Each number is 128 + 24 x the weight over its row's rms, rounded and kept within 0 to 255. Layers, rows and columns count from 0. The size above them is the row's rms in percent of the matrix's.

# layer 2 attention key, 96x96, rms 0.087, rows 40-63, columns 0-95
size [ 96  81  72 114 106  97 100 100 123  87  92  78  73 101  68  72  76 108 140  86  94  95 103  97]
[[130 140 126 133 125  94 139  97 132  82 146 123 121 130 114 107  97 152 140  95 124 151 126  89 146 102 142 132 122  94 124 122 103 141 123  95 112 129  87  92  97 133 141 153 100 127 133 108 116 138 162 149 152 158 103 146 160 127 147 106 142 156 121 136 166 124 129 113 166 158 156 192  94 110 149 158 163  93 121 148 129  78 172 102  94 106 107 170 160 152 143 130 104 134  98 143]
 [151 127 153 103 155 137 126 124  89 144 111 125 116 143 111 109 135 117 102 133 133 147 105 124 162 158 167 133 146  92  71 145 103 120 119 129 149 146 149 156 139 175 164  93 122 132 137 155 175 102 166 139 156 155 110 142 169 132  82 139 130 141 191 141  78 130  96 143 133 134 133 122 161 134 148  99 148 168 136 123 128 114 124 143 119 158 101 178 118 123 143 126 146 105 168 120]
 [156 117 144 103 176  89 134  95  83 155 104 129 147  94 133 134 119 103 102 125 102 158 106 136 146 111 184 172 126  57  93 179 136 123 131  98 151 146 102 121 110 150 168  95 138 145 151 130 156 147 169 161 151 115 122 128 160 126 102 143 123 131 145 157  92 144 115 122 137 154 134 134 130 151 155 131 125 147 132 154 114 111 146 148 124 130 120 134 113  88 102 107 158 109 131 104]
 [145 145 166  98 144 146 114 116 101  89  91 120 154 175 108  89 114 159 139 134 116 130 109  99 133 151 143 116 135  85 129 133 126 121  95 175 150 143 144 135 114 146 151 130 116  63 158  91 136 162 147 156 109 131 115 132 195 121 112  89 142 134 121 124 152 129  95 137 122 136 144 163 117 105 109 138 126 116 115 107 151  84 148  87 149 128 129 109 157 111 138 131 173 137 157 162]
 [ 96 128 150 108 126 163 109 114 132 145 110 103 108 193 102  96 142 138  79 121  94  90 128  96 107 143 158 139 139  74 133 120  97 144 107 140 129 113 143 110 158 113 168  82 111 104 125 120 105 133 141 162 168 118 133 128 189 104 158 114 144 151 176 135 100 134 108 126 137 138 117 113 149 130 120 173 108 138 111 189 145 143 129 134 132 139 124 125  96 130 144  98 136 103 134 124]
 [187 147 137 100 116 139 127 146 108 158  85 121 113  99 147 161 146 104 143 108 108 165  96 158 147 140 149 144 138  88 124 137  96 130 119 116 137 147 167 136 138 184 153  94 117 125 120 194 156  98 141 144 169 110 137 118 116 136 130 117 139 146 143 136 111 137 113 126 129 136 143  94 159 152 160 127 115 198  88 115 139 142 111 122 134 134 131 150  76 100 146 129 147  99 148 127]
 [119 114  61 122 129 146 113 162 157 119 159 100 104 147 106 144 135 127 116 117 133 105 126 124 145 125  72 134 120 157 131  68 128 113 140 172 127 129 148 153 111 134 126 137 132 144 136  93 102  85 144 100 153 129 154 138  99 152 162 118 123  90 123 109 178 101 126 130 128 144 103 120 117 101 101 132 172 143 113 137 122 103  85 141  77 145 103 156 107 132 150 168  76 146 142 129]
 [101 117 106 100  97 157  81 156 100 142 119 113  98 162 113  84 192 112 115 111 112 105 112 144 133 160 125 125 142 122 126 114  99 110 120 176 175 148 176 155 152 148 124 103 139 103 132 131 141  97 127 140 158 123 133 125 163 124 151  87 119  82 144 123 125  97 114 135 124 106  89  97 121 119  60 123 111 140 111 141 128  91 101 127 121 140 103 137  95 139 125 146 126 119 161 129]
 [ 81 112 114  88 138 164 126 129 147  72 120 156 135 127 102 141 147 156  99 110 132  89 123 157 144 158 121 110 102 108 121 156 146 122 132 136 137 125 123 131 133  91 138 144 126 153  97 122  72 133  96 123  82  95 140 155 124 147 109 129 144 154 125 118 145 107  71 143 139 131 145 132  99  80 169 110  67 114  91 120 126 118 146 163 132 136 149 147 146 132 127 147 148  91 139  84]
 [122 110 133 124 160 108 147 108 148 159 127  91  92 148 132  80 131 107 120 130 150 158 107 207 142 167 139 133 108 131 122 114 141 154 159 152 137  91 108 147 143  73 144 130 120 118 134 130 132 153  92 109 104  88 149 143 175 119 145 149 123 155 126 136 119 169 134 175 128 146 117 111 134 140 166 117 152 129 142 164 133 115 126 167 106 136 153 111  87 150 120 108  85 106 142 154]
 [159 141 109 121 132  83 146 159 114 110 111 128 149  99 153  81 119 129 123 134  91 127 106 121 127 122 102  97 163 100 154 181 154  98  95 144 144 209 123 121 118 110 103 162 112 161 129 107 107 122 162 109  92 138  90 136 154 163 136 106 153 108 142 136 130 114 140  92 150 132  73 154 123 118 128 110 127 115 106 134 110 101 112 103 134 131 137 169 131 135 137 126 145 136 144  77]
 [147 109 121  96 124 125 130 119 107 126  92 132 112 122 138  99 130 107 137 102 136 127 142 105 159 100 135  81 132  90 142 180 129 103 100 119 176 173 129  99 140 121 114 166 104 169 141  98 107 143 142 133 113 106  70 141 164 146 122  90 124 138 145 136  98 128 135 161 164 124 112 140 109 135 146 140 107  88 134 184 116 102 139 151 156 125 156 132 153 145 156 125 185  92 119 130]
 [169 100 141 134  84  94 123 114 103 132 112 119 141 107 161 123 126 123 157 114 113 135 139 100 102 101 185  91 110 117 155 150 136  93 127 112 124 156 147 147 121 171 110 160 123 180 153 127 146 124 142 111 141 126  98 132 123 101 136 107 119  99 134 144 145 163  86 119 126 117 120 132 118 180 142 172 112 109 123 134 133 132 145  90 177 135 166 122 140  73 158 149 171  99 139 148]
 [145 148 166 106  92 112  80 108 142 120 143 152 127 105 137 126 109 150 132 123 113 123 147  98 137  67 158 130 116  90 158 133  92 124 140  98 105 116  78 101  78 169 117 144 120 134 131 111 103 144 106 148 168 146  92 132 131 111 166 100 119 128 100 145 150  85 129 117 149  90 140 136 119 165 135 181 106 114 127 149 121 135 150 110 136 121 159 123 147 141 126 151 139 125  65 135]
 [151 142 135 139 129  95 115 100 137 151 145 110 140 120 163 118  83 147 166 102 140 125 128 103 123  96 131 121 110 139 169 126 119 138 130 104  78 130 123 117 148 101  97 169 133 133 150  96 135 184 130 126 107 138 116 117  95 120 188 101 133 124  90 123 150 151 130 138 147 139 165 144  88 158 146 175 116 116  84 158 169 136 136 106 148  92 184  88 151 122 136 132 130 124 128 147]
 [122  96 150  93 134 159 118 132  91 134 108 136 113 151  95  90 159 113 110 129 102 134 113 110 144 131 155 134 160  94  73 113 126 131 124 149 142 147 129 143 128 185 158  96 129 129 114 125 157  77 157 142 168 127 138 126 168 162  84 110 126 125 181 122 106 107 108 130 122 148  76 127 145 142 117 132 131 156 149  90 105  97 118 154 119 153  99 176 106 107 158 140 133 102 136 129]
 [123 157 141 157 132  70 116 105 160 122 137 140 142  97 163 129  96 144 170 135 155 120 146 117 103  84 110 101  92 169 161 147 150 121 137 122 120 112 131 111 122 123  71 170 126 122 153  83 105 163 111 111 107 151 133 113  70 128 165 118 130 113  86 157 168 109 149 127 124 129 143 137  91 113 112 145 121 105 145 129 140 117 144 100 132 105 161  87 158 134 115 133 140 111 105 151]
 [140 173 154 125 138 109 133  98 170 117 156 133 141 120 136 117  84 150 138  93 137 111 109 122 109 116 127 110 127 123 177 137 131 119 127 105  83 128 100 107 123 122 105 158 109 145 146  88 132 176 140 131 108 144 128 141 114 115 182  90 129 134  87 132 163 114 112 133 152 146 143 165  88 131 123 180 149  80  84 147 156 107 151 121 116  85 155  89 145 137 130 121 111 142  85 139]
 [133 193 157  88 124 115 147 108 143 157 121 139 134 133 142 137  71 132 126  88 143 155 116 145 109 137 132 103 143 118 157 163 110 129 131 101 122 140 118 103 141 115 100 156 118 133 154  86 132 196 118 121 115 148  97 135 131 116 181 113 131 118 106 135 145 114  83 160 171 138 179 155 131 106 134 174 125  85  90 160 146 115 134 119 154 101 122  96 118 120 145 135 118 138 127 126]
 [112 116 136 163 129 110 114 121 160  90 136 169 102  95 140 125 101  97 162 135 148 158 146 102 144  86  93 103  97 143 141 103 138 139 131 107 134 150  98 142 104 142 101 187 109 185 124 120 126 102 156 157  94 103 154 140  71 159 141 108 115 123 133 128 158 152 173 120 135 136 111 131  86 128 129 108 138 112 125 131 150 100 110  94 120 113 117 128 161 181 115 142 142 120 104 144]
 [125  89  96 149  97 107 180 134 134 104 119 168 138  97 146 120  99  99 143  96 153 133 153 132 135 118  86 114 107 166 107 119 148 132 155 111 124 121 126 126 133  73  98 182 142 167  92 118 138 110 105 126 109 151 118 145  81 154 123 157 122 161  84 148 145  94 185 158 116 140 162 135  93 116 130 146 139 102 142 125 120 113 110 148 145 122 118 128 166 138 128 125 125 159 138  98]
 [107 142 124 157 109  78  92 144 141 122 163 113 137 141 122 112 113 127 139 111 149 108 130 139 127 116  96 143 144 160 140  78 144 110 141 121 110 115 122 151 106 152  99 115 137 138 147 116 169 130 140  73 171 114 134 129  91 109 144 149 105  66 131 111 120  91  96 106 130 145  99 109 154 101  90 118 166 133 140 120 119  98 132  87  85 145  85 142 124 181 138 136 115 111 174 134]
 [137 144 139 131 165  72 115 127 141 128 156  88 126 105 115 118  80 127 119 139  97 114 102 102 133 115 125 161 129 112 129 131 155 143 139  97 125 141 106 101 113  72 124 139 120 114  87  79 119 106 149 162 135 144 147 133 105 118 133 152 127 143 109 168 111 132 177  99 154 152 121 147  94 126 167  95 160 113 170 181 111  81 135 145 107 131 125 119 156 151 106  85 131 101 118 127]
 [153 160 149 131 138 116 137  92  98 128 109  88 118 154 109 108  87 160  87 147 102 134 131 107 121 142 148 136 129  48 132 170  77 150  99 120 102 116 139  81 109 117 160  98 132 111 130 109 109 152 132 152 142 150 118 123 187 118 118  98 144 148 134 154 115 139 117 121 143 136 158 137 117 153 157 129 111  93 109 165 131 122 172 156 152 110 134 144 117  98 133 104 157 128  98 122]]
# layer 2 attention query, 96x96, rms 0.0883, rows 41-63, columns 0-95
size [122 120 103 100  98 104  94  99  85  73  86  88  89  94 104  87  95  77  92  90 100 104  94]
[[116 111 148 160 106 145 137 150  85 130 136 121 125 163 103  96 179 106  91 151  71 129 145 134 137 115 140 141 118 120 105 116  94 166 165 121 183 112 133 183 103 152 149 121 144 106 118 126 115 113  92  89 140 128 120 117 107 116 109 146 165 137 160 124 111 104 134 107  85 123 152  89 123 163 126 111 122 157 169 120 120 163 138 102 109 154 116 113 118 143 125 120  93  89 152 155]
 [ 93  90 142 175 129 139 119 153  99  80 121 126 129 168  74 107 170 137 103 152 100 118 103 139 156 110 158 159 102 106  70 112  81 154 166 137 146 100 110 132  87 114 156 118 110 117 100 156 123 120 149 122 141 159 144 120 139 139  99 134 147 138 152 144 122 131 136 143 101 114 158  90 112 149 126 116 123 133 168 130 112 111 152 132 103 183 133 148 130 141 139 107 112 106 136 157]
 [143 123 106 155 106 145 159 156 114 114 139 159 180 156 126 152 126 153 158 106 128 168 147 171 174 164 123 101 140 113 135 125 146 105  95 113 186 156 122 147  81 148 101 120 111 155 124 133 123 128  99  75 117 125 105 118 109 112 137 119 156 146 147 140 104  78 130 161 127 135 136 130 112 104 124 145 111  97 155 124 122 122 125  77 114 146 123 113 167 132 130 165  73 127 146 124]
 [128 122 122 124 152 186 121 116 106 126 144 133  92 152 132 162 126 150 150 133  86  63 138 139 128 117 125 122 136 127 141  89 101  93 160 140 165 139 143 129 120 143 150 118 119 135 131 116  83 135 116 116  61 126 126 158  99  94 150 106 153 106 152 136 157 138  99 137  83 130 150  86  99 109 101 145 145 153 146 115 137 123 139 100 125 162 151 113 123 125 196 154 116 124 146 161]
 [137 132 123 129 122 128 125  83  92 138 171 148 154 135 120 108 144 123 152 120 102 115 131 168 148  74 120 160 123 110 144 114  97 162 168 152 133  77 106 145 128 127 175  92 152 101 102 150 133 103 120 126 152  85 131 132 127 134 125 106 123 112 147 109 147 130 112  81 122 114 138 120 154 185  94 143 148 159 170 128 147 145 142 112 132 130 131  97 111 156 172  67 101 143 122 124]
 [138 138 147 161 148 165 141 155 152 142 105 136 109 115 150 125 103 114 126 144  91 155 161  97 111  88 130  98 139 152 147 122 127 135 142  95 159 170 171 112 155 145 114 153 120 142 177 113 122 122  99 137 154 100 107  99 102 121 117 126 118 138 137  91 119 133 166  77 134 149  91  98 155 145 103 140 115 150 125 145  95 202 131 114 139  99 111  81 158 133 134 145 140 113 156 133]
 [166 115 127 132 123 191 127 137  97 159 145 166 135 140 140  93 134  87 122 116 104 111 155 176 108 103 120 114 152 117 166  91 141 115 143  96 157 104 160 142 124 170 151 135 132 131 114 108 102 111 105 104  97  95 111 141  77  81 120  87 152 134 157 120 120  97 113 110  69 116 133 111 141 133 104 141 128 138 161 135 101 164 141 125 139 109 152 138 137 137 156 130 126  99 157 115]
 [118 137  83  96 137 101 145 160 124 110 158  95 129 141 126 165 145 138 126 122 146 161 116 152 123 134 121 141 128 130 116  95 111 123 154 164 151  69 135 151 103  99 118 134 189 138 128 161 157 145 108 134 125 135 127 119 116 151 119 115 114 130 105 164 129 139 136 202 136 142 109 134 119 129 118 114 169 117 129 154 157  95 157 158 105 120 133  84  83  78 148 109  84 153 132 108]
 [156 112 138 150 142 137 129  85 131 128 132 138 121 174 155 141 117 121 138 145 135 144 166  52 154 139 102 111 159 105  89 126 124 111  96 175 151 176 156 135 140  93 136 112  95 145 135 108 131 153 120 148 119 148 140 158 135 116 149 136 129 106 125 127 132 159 150 161 124 130 116 105 142 152 163 162 149 161 131 169 108 116  87 124 132 109 136 190 110 154 127 177 122 114 165 130]
 [136 127 125 112 151 119 134 190 125 137 129 151 116 114 117  48 144 107 141 127 143 106 130 137  69 140 151 143 147 111 161 142 129 146 167 129 121  86 144 157 129 162 138 102 161 138 102 136 146 105 140  94 139 118 120 103  90 151 118 136 108 159 142 133 137 143 109 116 129 112 165 115 159 128 114 134 136 167 136  59 112 164 144 133 131 192 138 123  83 119 127 101 138 118 111 125]
 [120 150 137  93 162 169  87 140 136 164 117 106  81 105 170 100 120 144 107 148  92 110 184 112 132 124 103 123 136 133 157 116 154 146 152  71 100 106 120 142 116 173 130 122 137 105 131 137 116 114 128 154 125 148 127  85  97 125 122 141 119 135 139  99 112 138 155  89 116  74 106 115 148 117  66 117 112 131 154  79 123 143 137 125 101 152 133  90 128 129 143 138 148 101 127 130]
 [128 133 124 107 184 150  95 133 151 144 175  90 151 126 143 107 119 177 119 109 148 147 123 159 148 121 120 106 129 124 182 109 188 144 135 146  95  84  95 132  96 143 151  97 148  99 121 127 117  89 160 129 151 103 102 126 115 126 150 123 122 139 131  94 152 105 141 108 135 113 107 159 152 121 119 115 118 125 140 115 125 121 166 153 117 147 131 110 143 183 158  86 131 137  88  91]
 [119 124  99  91 170  91 124 104 108 121 134 146 143 122 116 131 109 123 144 110 187  95 117 138 122 154 138 108 146 122 138 146 136  90 131 111 116 103 114  84 156 100 136 145 104 167 119 133 124 144 131 171 106 128 132 150 165 171 136 105  77 132  99 164 156 149 146 187 140 127 122 162 128  88 130 139 110 121 122 115 125  57 132 129 136 107 152 116 155  89 123 130 158 158 128 151]
 [135 129 127 104 177 109  85  70 149 136 141 107 146  92 142 141 138 164 126 141 163  89 130 120 124  90 119 107 127 146 187 146 144 130 162 159 101  97  83 107 152 111 137 121 154 127 131 131 121  99 144 171 134  90 129 118 125 144 167 112 101 120  94 143 179 146  98 125 184 101 133 139 135 120 100 161 134 135 158 136 129  87 147 137 116 119 129 102 144 151 138 116 142 129  96 124]
 [116 104 157 148  97 147 176 156  94 110 126 136 115 170 107 107 159 104  85 124  86 157 148 156 130 134 148 123 126 106 100 108 109 145 117 122 181 131 161 154 107 134 122 132 122 133 119 106 132 110 110  76 118 132 127 163 108 101  94 140 151 146 172 148  77  94 126 144  65 160 105  85 115 133 152  94 104 138 131 117 122 161 138 114 125 136 130 106 135 135 117 133 108 100 146 145]
 [137 131 128 106 128  92 123 132 175 126 116 129 151  68 150 143  93 160 151 123 194 162  90 117 105 136 127 140 140 132 145 167 161  89  90 117  72  98 114  81 150 118  96 154 126 130 146 141 132 143 114 154 122 138 113 133 155 133 156 127 107 113  86 161 132 120 134 158 178 123 120 144 125 113 156 147 129  97 117 128 145  92 126 174 134  98 135 115 128 124 106 108 161 132 116 113]
 [150 132  85 119 154 115 153 115 168 129 104 128 125 118 165 178  84 151 165 116 158 164 120  83 120 160 127 100 154 133 137 156 160  92  86 127 125 160 143  78 133 107  92 163  95 172 164 125 135 148 124 146 111 145 134 138 140 178 139 123  89 136 105 148 110 133 143 153 139 153  83 133 108  99 145 136 139 107  78 111 135 112 120 124 125 120 126 114 119 109 114 151 151 143 127 135]
 [128 112  99 134 127 124 138 116 130 131 115 169 150 131 169 140  97 126 137 119 126 144 148 100 143 161 102  73 157 101 146 123 177 119 107 126 137 163 135 111 129 172  92 111 114 171 161  95 131 170 143 147 114 131  96 125 150 127 158 148 125 148 108 113  89 143 144 166 115 107 154 116  92 104 146 130 123  91  96 133 140 114  87 110 140 123 160 106 115  66  91 169 115 136 118 104]
 [151 134 135 116 148 119 134  87 143 140 110 116 120  87 151 155 137 105 130 156 152 174 120 140 135 128 127 140 111 130 111 156 147 122 109  74  97 129  96 119 121 102 114 181 119 121 156 160 151 126 124 132 130 124 143 123 163 173 120 147 101 158 140 144  88 145 167 124 182 140 106 138 138 127 139 102 105 141 101 114 117 137 108 154 100  93 109  88 166 138  52 121 171 147 142 115]
 [112  95 160 107 115  75 144 105 131 123 107 111 142 105 127  79 140 121 106 103 169 140 129 105 113 119 111 142 138 142 105 147 135 139 106 116  96 155 110 134 149 104 111 131 150 115 155 141 135  96 165 129 148 130 128 130 168 134 105 152 103 143 103 127 129 135 177 141 164 110 126 155 138 149 174 108 118 129 105 122  99 117  73 170 115  61 131 132 125  83  62 108 131 128 132 108]
 [140 151 107 147 113 119  85 160 160 137  97 119 143 131 156 154 122 138  92 155  99 150 140 116 117 139 141 109 143 132 156 118 157 143 165 181 114 127 168 126 137 135  99 171 153 112 162  99 138 173  96 125 164 116 109  91 116 134 111 142 153 145 121 110 100 105  88  97 115 161 130 109 134 160 137 157 136 160  96 153 128 185 157 159 166 126 115 118 116 137 142 150 174 118 132 137]
 [126 119 127 143 144 138  85 131 157  86  74  77 121  71 150 195 118 138 120 143 111 134  74  90 192 127 172 143  89 161 119 129 116 107 151 110 115 112 114 108 107  93 121 156 135 120 124 152  99 111 143 135 134 172 124 106 132 130 127 140 139 122 110 155 132 119 145  93 143 111 137 118  70 121 135 117 125 113 114 126 118 112 135 139  84 153 114 134 119 142 118 103 145 119 134 149]
 [ 88 110 138 124 142 144 127 137 104  75 175 153 115 165 103 123 140 179 134 130 113 101 110  83 148 144 137 135 132 112 133 115  99 108 126 120 152 109  94 133 108 138 143  95 120 158 101 105  84 137 152 108  76 176 110 132 113 125 141 101 145 116 126 149 147 142 104 125  86 131 156 127  90  97 110 142 145  97 141 103 149  86 147  87  95 154 145 120 137 119 160 130  82 144 126 146]]
# layer 2 attention value, 96x96, rms 0.0641, rows 32-44, columns 0-95
size [ 97  80  95  94 105  89  95  95  90  84  82  88  98]
[[117 142 122  83 182 159  76  99 148 129 129 114 120 121 139  84 120 124 115 137 105 118 103 138 115 158 138 183 135 131 130 143 115 162 148 128 127 154 126 167 116 132 133 143 146 119 149 125  90 131 161 137  87 136 107 136 129  83 114 119 103 148 136 104 160 179 144 145 129 139 125 167 114 128 132 102  92 142 121  85 125 118 107 184 132 147 131 124  97  70 172 140 143 150 164 135]
 [164 138 136 163 109  68  62 148 130 131 135  99  79 118 135 131 123 125 137 127 103 166 127  91 100 117  98 122 130 147 135 106 109  94 110 155 113 102 110 146 108 160 128 103 105 103 146 131 155 123 172 147 163 126 128  94 150 163 117 106 131 141 118 135 143 114 161 181 135 118 101 165 118  98 117  95 176 136 126  92 108 107 165 141 113 130 145 137 135 122 137 108 158 166 122 116]
 [147 149 132 177 127  70 127 124 108 167 127 134 138 120 160 145 155  59 111 137 137 150 138 149 155 125 126  92 156 116 111 173 123 135 123 124 118 121 112 123 130 145 124 105 168 134 156 155 171 155  50  96 123 114 141 122 101 127 128 159 125 111 115 130 123 136 130 146 119 121 151 160 188 152 155 118 148 172 146 103 107 129 167 154 145 121 128 122 118 116 104 101 100 113 132 121]
 [147 129 125 130 146 100 112 137 113 133  99  93 144 125 127 101 135  86  95 137  49 125 141  96 124 125 130 180 113 149 130 115 104 126 144 143 122  64 104 127 137 105 108 113  97 152 158 135 140 112 111 115 127 148 143 115 163 139 149 117 130 131 118 143 135 111 134 178 132 107  70 164 117 194 120 105 133 141 125  81 133  74 127 129 126 143 137 152 153  86 118 104 123 141 124 137]
 [147 139 125 147 139 139 107 153 144 130 130 126  53 117 128 152 133 127 130 121 109 188 123  93 139 146  89 126 128  91 131  94  97 129 125 133 155 129 146  96 103 171 115 138 117 112 124 126 148 109 128 131 154 157 161 153 117 179 128 119 112 126 110 103 151  74 152 167 143 136 176  78 123  91 104 124 171 124 112  84 143 150 130 144 109 128  97 142  99 114 122 117  88 147 109 129]
 [126 114 162 114 146 121 115  92 121 146 144 170 109 129 112  65 114  94 101 127 126  93 115 110 169 106 146  97 119 106 132 150 126 153 115 118 138 109 113 108 169  99 126  89 120 101 109 112 116  74 136  86 137 121 100 115 144 115 153 101  97 113 118 127 131 139 143  93 118 120  88 126 165 164 124 125 165 151 153 156  95 126 123 170 123 121 150 167 164 127 163  93 106 102 155 130]
 [135 119 136  89 142 151 116 110 129 129  95 137  95 117 123 131 109 126 147 116 155 202 102 137 142 164 124 134 172 140 119 149 132 117 104 102 190 212 138 134 134 144 115 161  60 110 152 145 126 111 155 152 106 149 135 140 161 132 131 142 134 140 130 125 105 137  99 132 131 186 128 117 149 123 107 123 145 147 121  95 109 111 118 125 120 114 117 131  98 135 171 141  88 121 153 133]
 [155 118 152 148 152 128 100 131 114 122 136 117 106 149 108 116 150 133 158 152 156 177 115 137 136 160  77  80 147 187 143 133 129 119 102 106 133 151 154 119 105 153 132 133  76 111 150 146 104 142 127 113 169 100 112 156 156 141 124 144 138  97 166  99 126 103 115 152 144 106 139  88 129  85  92 122  85 112 163 145 137 114 115  92 118 112  94 121 127 123 132 133 121 172 168 150]
 [138 140 112 134 117 142 179 149 130  82 128 143 125 157 126 131 117 207 126 162 123 108 138 122 121 120 121 140 145 133 120 109 144  97 143 165 119  73 132 130  82 103 122 149 104 127 136  98 131  73  73 146 143 132 111 160 136 164 124 124 126 118 124  92 131 115  92 149 121 147 105 111 110 137 101 119 139 126 139 125 140 161 152  91 136 144 147  93 133 169 138 176 133 177  90 133]
 [117 140 138 175  86 115 139 163 114 136 142 138 117 100 154  90 127  79 121 145 111 168 108 109  93 165 136  85 114  65 119 150 115 141 115 113 113 155 127 137 157 153 163 130  98 138 133 148 175 169 110 101 127 153 168 123 111 110 125 136 111 150 111 152 143 167 176 147 146 135 136 131 132 133 143 169 143 116 118 112 136 103 134 126 131  83 145 144 143  67 111 115 125 136 132 104]
 [105 113 120 141 112 179 113 121 136 122 128 111 165 146 165  91 151 119 181  98 129  88  94 101 112 120 119 133 112 143 133 102 139 132 141 152 178 132 127 141 130 198 129 113 159 133 132 134 126 137 130 111 108 156 130 119  81 133 147 121 116 151 120 160 149 103 130 202  88 181 151 167 121 134 130 129 129 130  92  95 138 122 117 115 116 148 134 110 127 154 146 151 155 101 125 165]
 [110 138 128  67 137  80  90 136 168 154 131 121 144 154 120 187 128  90  84 115 146 156  88 173 169 126 118 151 157 117 122 112 144 130 146 142 132 120 135 113 121 159 133 130 139 140 130 141 103 131 148 118 158 138 110 118  99 116 127 129 136  80 139 107 136  84 132  95 190 129 134 106 116 118 118 125 152 137 128  94 120 132 126 195 141 152 107 161 113 145 135 133 108  89 147 124]
 [135 123 155  65 118 106 182 171 139 134 139 101 191 131 138 111 130 143  76 111  91 115 124 139 121 148 128 139 121 124 129 139 132 124 144 138 108 107 125 119 105 105 131 153 164 139 127 120 137 155 100  90 176 137 141 150  80 118 131 159  95 155 149 122 114 117 155 126  94 133 159 167 108 111 110 121 174 118 113 125 126 118  99 175 103 149 143 130 133 134 116 174 100 116 164 101]]
# layer 2 attention output (transposed), 96x96, rms 0.0651, rows 32-43, columns 0-95
size [100  75 105  94 109  88  97  93  93  89  75  85]
[[154 123  97 104 144 101 130 153 115 117 154 154 158  78 126 172 146 125 138 107 179 174 139 113 107 139  96 148 112 112 167 123 116  74  89 136 143  96 139 119 118 110 109 102 113 163 105 126 138 123 142 124 150 140  82 139 167 147 126 106 137  99 108 116 144 142 127  88 113 139 124 134  94 115 173 123 140 144  83 108 159 102 123 135 121  87 124 119 108 132 110  64 121 106 108 132]
 [104  97 125 139 156 141 127 119 117 104 181 106 151 133  69 131 137 128 131 112 140 114 128 119 139 144 125 123 148 112 143 135 164 126 132 129 204 126 106 150 177 146 169 125 136 183 156 103  92 118 122 141 115 134  96 159 150 129 136 139 111 121 170 170  96 131  80  96 157 119 112 134 141 120 155 165  83  94 128 110 103  99 155 104 121 158 134 120 157 135 135 130 130 149 137 145]
 [112 155 116 100 109 131 136 121 127 121 125 120 124 120 134 136 109  92 115 143 109 101 119 106 142 138 139 105 125 119 183 131 138 143 154 105 167 142 191 104 107 157  95 191 148 189 157 171 109 144 116 136 147 145 112  99 117 117 105 118 114 140 133 126  87 163 157 109 133 100  73 139 119  89 111 150 123  68 151 134 116 118 144 122 111 135 126 152 168 116 124 169 120 106 125 132]
 [ 93 113 116 178 115 125 106 149 117 118 173 120 126 129  92 144 107 119 148  80 122 108 161 132 123 104 109 101 136 136 144 112 150  92 122 151 183 148 114 171 165 159 129 102 167 136 122 119 104 110 100 137 106 178 135 109 147 160 109 142 117 127 153 139  95 116 163  74 155 117 149 122 139  94 114 132  97 132 107 137 150 177 101 145 100 119 136 132 140 142 146 102 145 112 126  80]
 [102 122 121 110 121 123 162  85 100  93 195 119 121 143 138  97 125 127 140  98 125  96 146 189 151 117 153 118 128 131 140 116 119 153 126 133 149 108  88 136 159  88 134 138 119 106 126 115 110 125 127 121 145 109 125 143 101  80 149 134 153 123 160 137 120  79  71 147 137 139 133 138 149 125 126 155 141  81 115 165 110  94 138 150 115 140 131 124 159 123 170 175 106 134 140 178]
 [119 112  95 144 100 104 120 134 169 170 135 123 149 122 114 129 143  77 145 101 159 107 120 111 129 153 100 117 158 126  91 158 149 151 116 123 108 120 124 106 132 131 101 131 153 170 140 142 144 159  88 149 134 151 139 137 151 181 130 119 110 126 132 108 107 132 170 139 190 111  89 127 188 104 171 117 134  87 116 109 133 155  83 126 132 144 145 122 108  89 124 129 135 110 129  86]
 [117 122  86 123 114 121 143 144  89  62 138 135 173 173 121 108 148 132 144 112 180 130 172 152  99 154 141 141 109 128  88 135  95  84 121  98 135 114 140 103 137 117 137 123 104 190 149 144 157 183 118 107 146 139 103 131 123 156  83  98 101 145 135 140 140 120 119 156 117 157 131 128 111 102 150 120 137 121 103 130 153  98 133 129 174 130 111 130 130 125 130 158 144 117 113 165]
 [114 151 106 154 110 112 157  97 148  76 112 117 123 176  96 141 148 141 116  87 125 146 131  95 116 120 173 128 127  99 148 123 144 189 127 147 140 140 120 112 152 143 132 116 107 189 154 141 138 123 167 139 102 102 145 118 136 136 146 129 104 146 125 129 178 110  82 152 108 156 151 150 137 125 169 151 146 158 116 134 102 134 166 148 122 146 117  96 136 136 116 181 101 145 107 154]
 [129 120 128 126  97 132 140 129 115 156  57 105 102 127 126 100  90 128 108  96 122 132 157 110 148  97 155 108 100 123  41 108 136 127 112 128 119 111 131 148 146 126 154 106 109 105 123  76 133 135 163 107 121 109 116 170 122 132 115 145  73 123 117 174 147 144  91 166 128 173 159 129 114 159 119 145 128 119 128 169 131 126 125 133 138 154 145 120 127 133 148  87 125 150 140 158]
 [125 151 143  94 157 174 109 107 125 127 172 108 133 134 157 117 130 136 132 156 131 117 138 160 118  99 146 154 103 110 194 117 113 146 180 114 167 149 148 149 141 127 141 176 185 124 118 143 118  99 124 114 152 128 144  80 111  61 126 122 149 118 132 106 101  86 133 120 104  98  89 136 122 134  91 161 135  95 148 113 125 137 147 132 115 127  89 117 127 120 160 139 104 112 125 129]
 [148 109 111  89 121 119 167 134  82 133 157 130 120  86 128 136 141 171 137 152 125 155 173 134 126 139 136  89  95 145  71 132 130 138 161 128 154 134 124 184  88 113 113 123 100 106 122  94  92 106 142 111 131 149 150 152 126 148 119  84 135 119 101 145  89 119 104  97 146 128 139 117 137  95 153 143 124 142 119 103 121  81  96 120 119 119 147 117 157 178 108 124 140 134  74 135]
 [139 116 150 129 140  81 142  97  95 136 132 170 131 106 141 152 141 109 146 105 151  94 131 163 128 192 130 143 155 148 180 156 119 104 102  96 126 105 118  68 147  76 105 108 134 148 151 145 104 116 117 169 154  84 134 131 135 157 115 148 122 131 124 108 149 177 124 109 135 125 105 136 152 110 131  87 138 116 102 156 109 119 102 144 125 141 136 179 148 138 127 166 122 122 117 145]]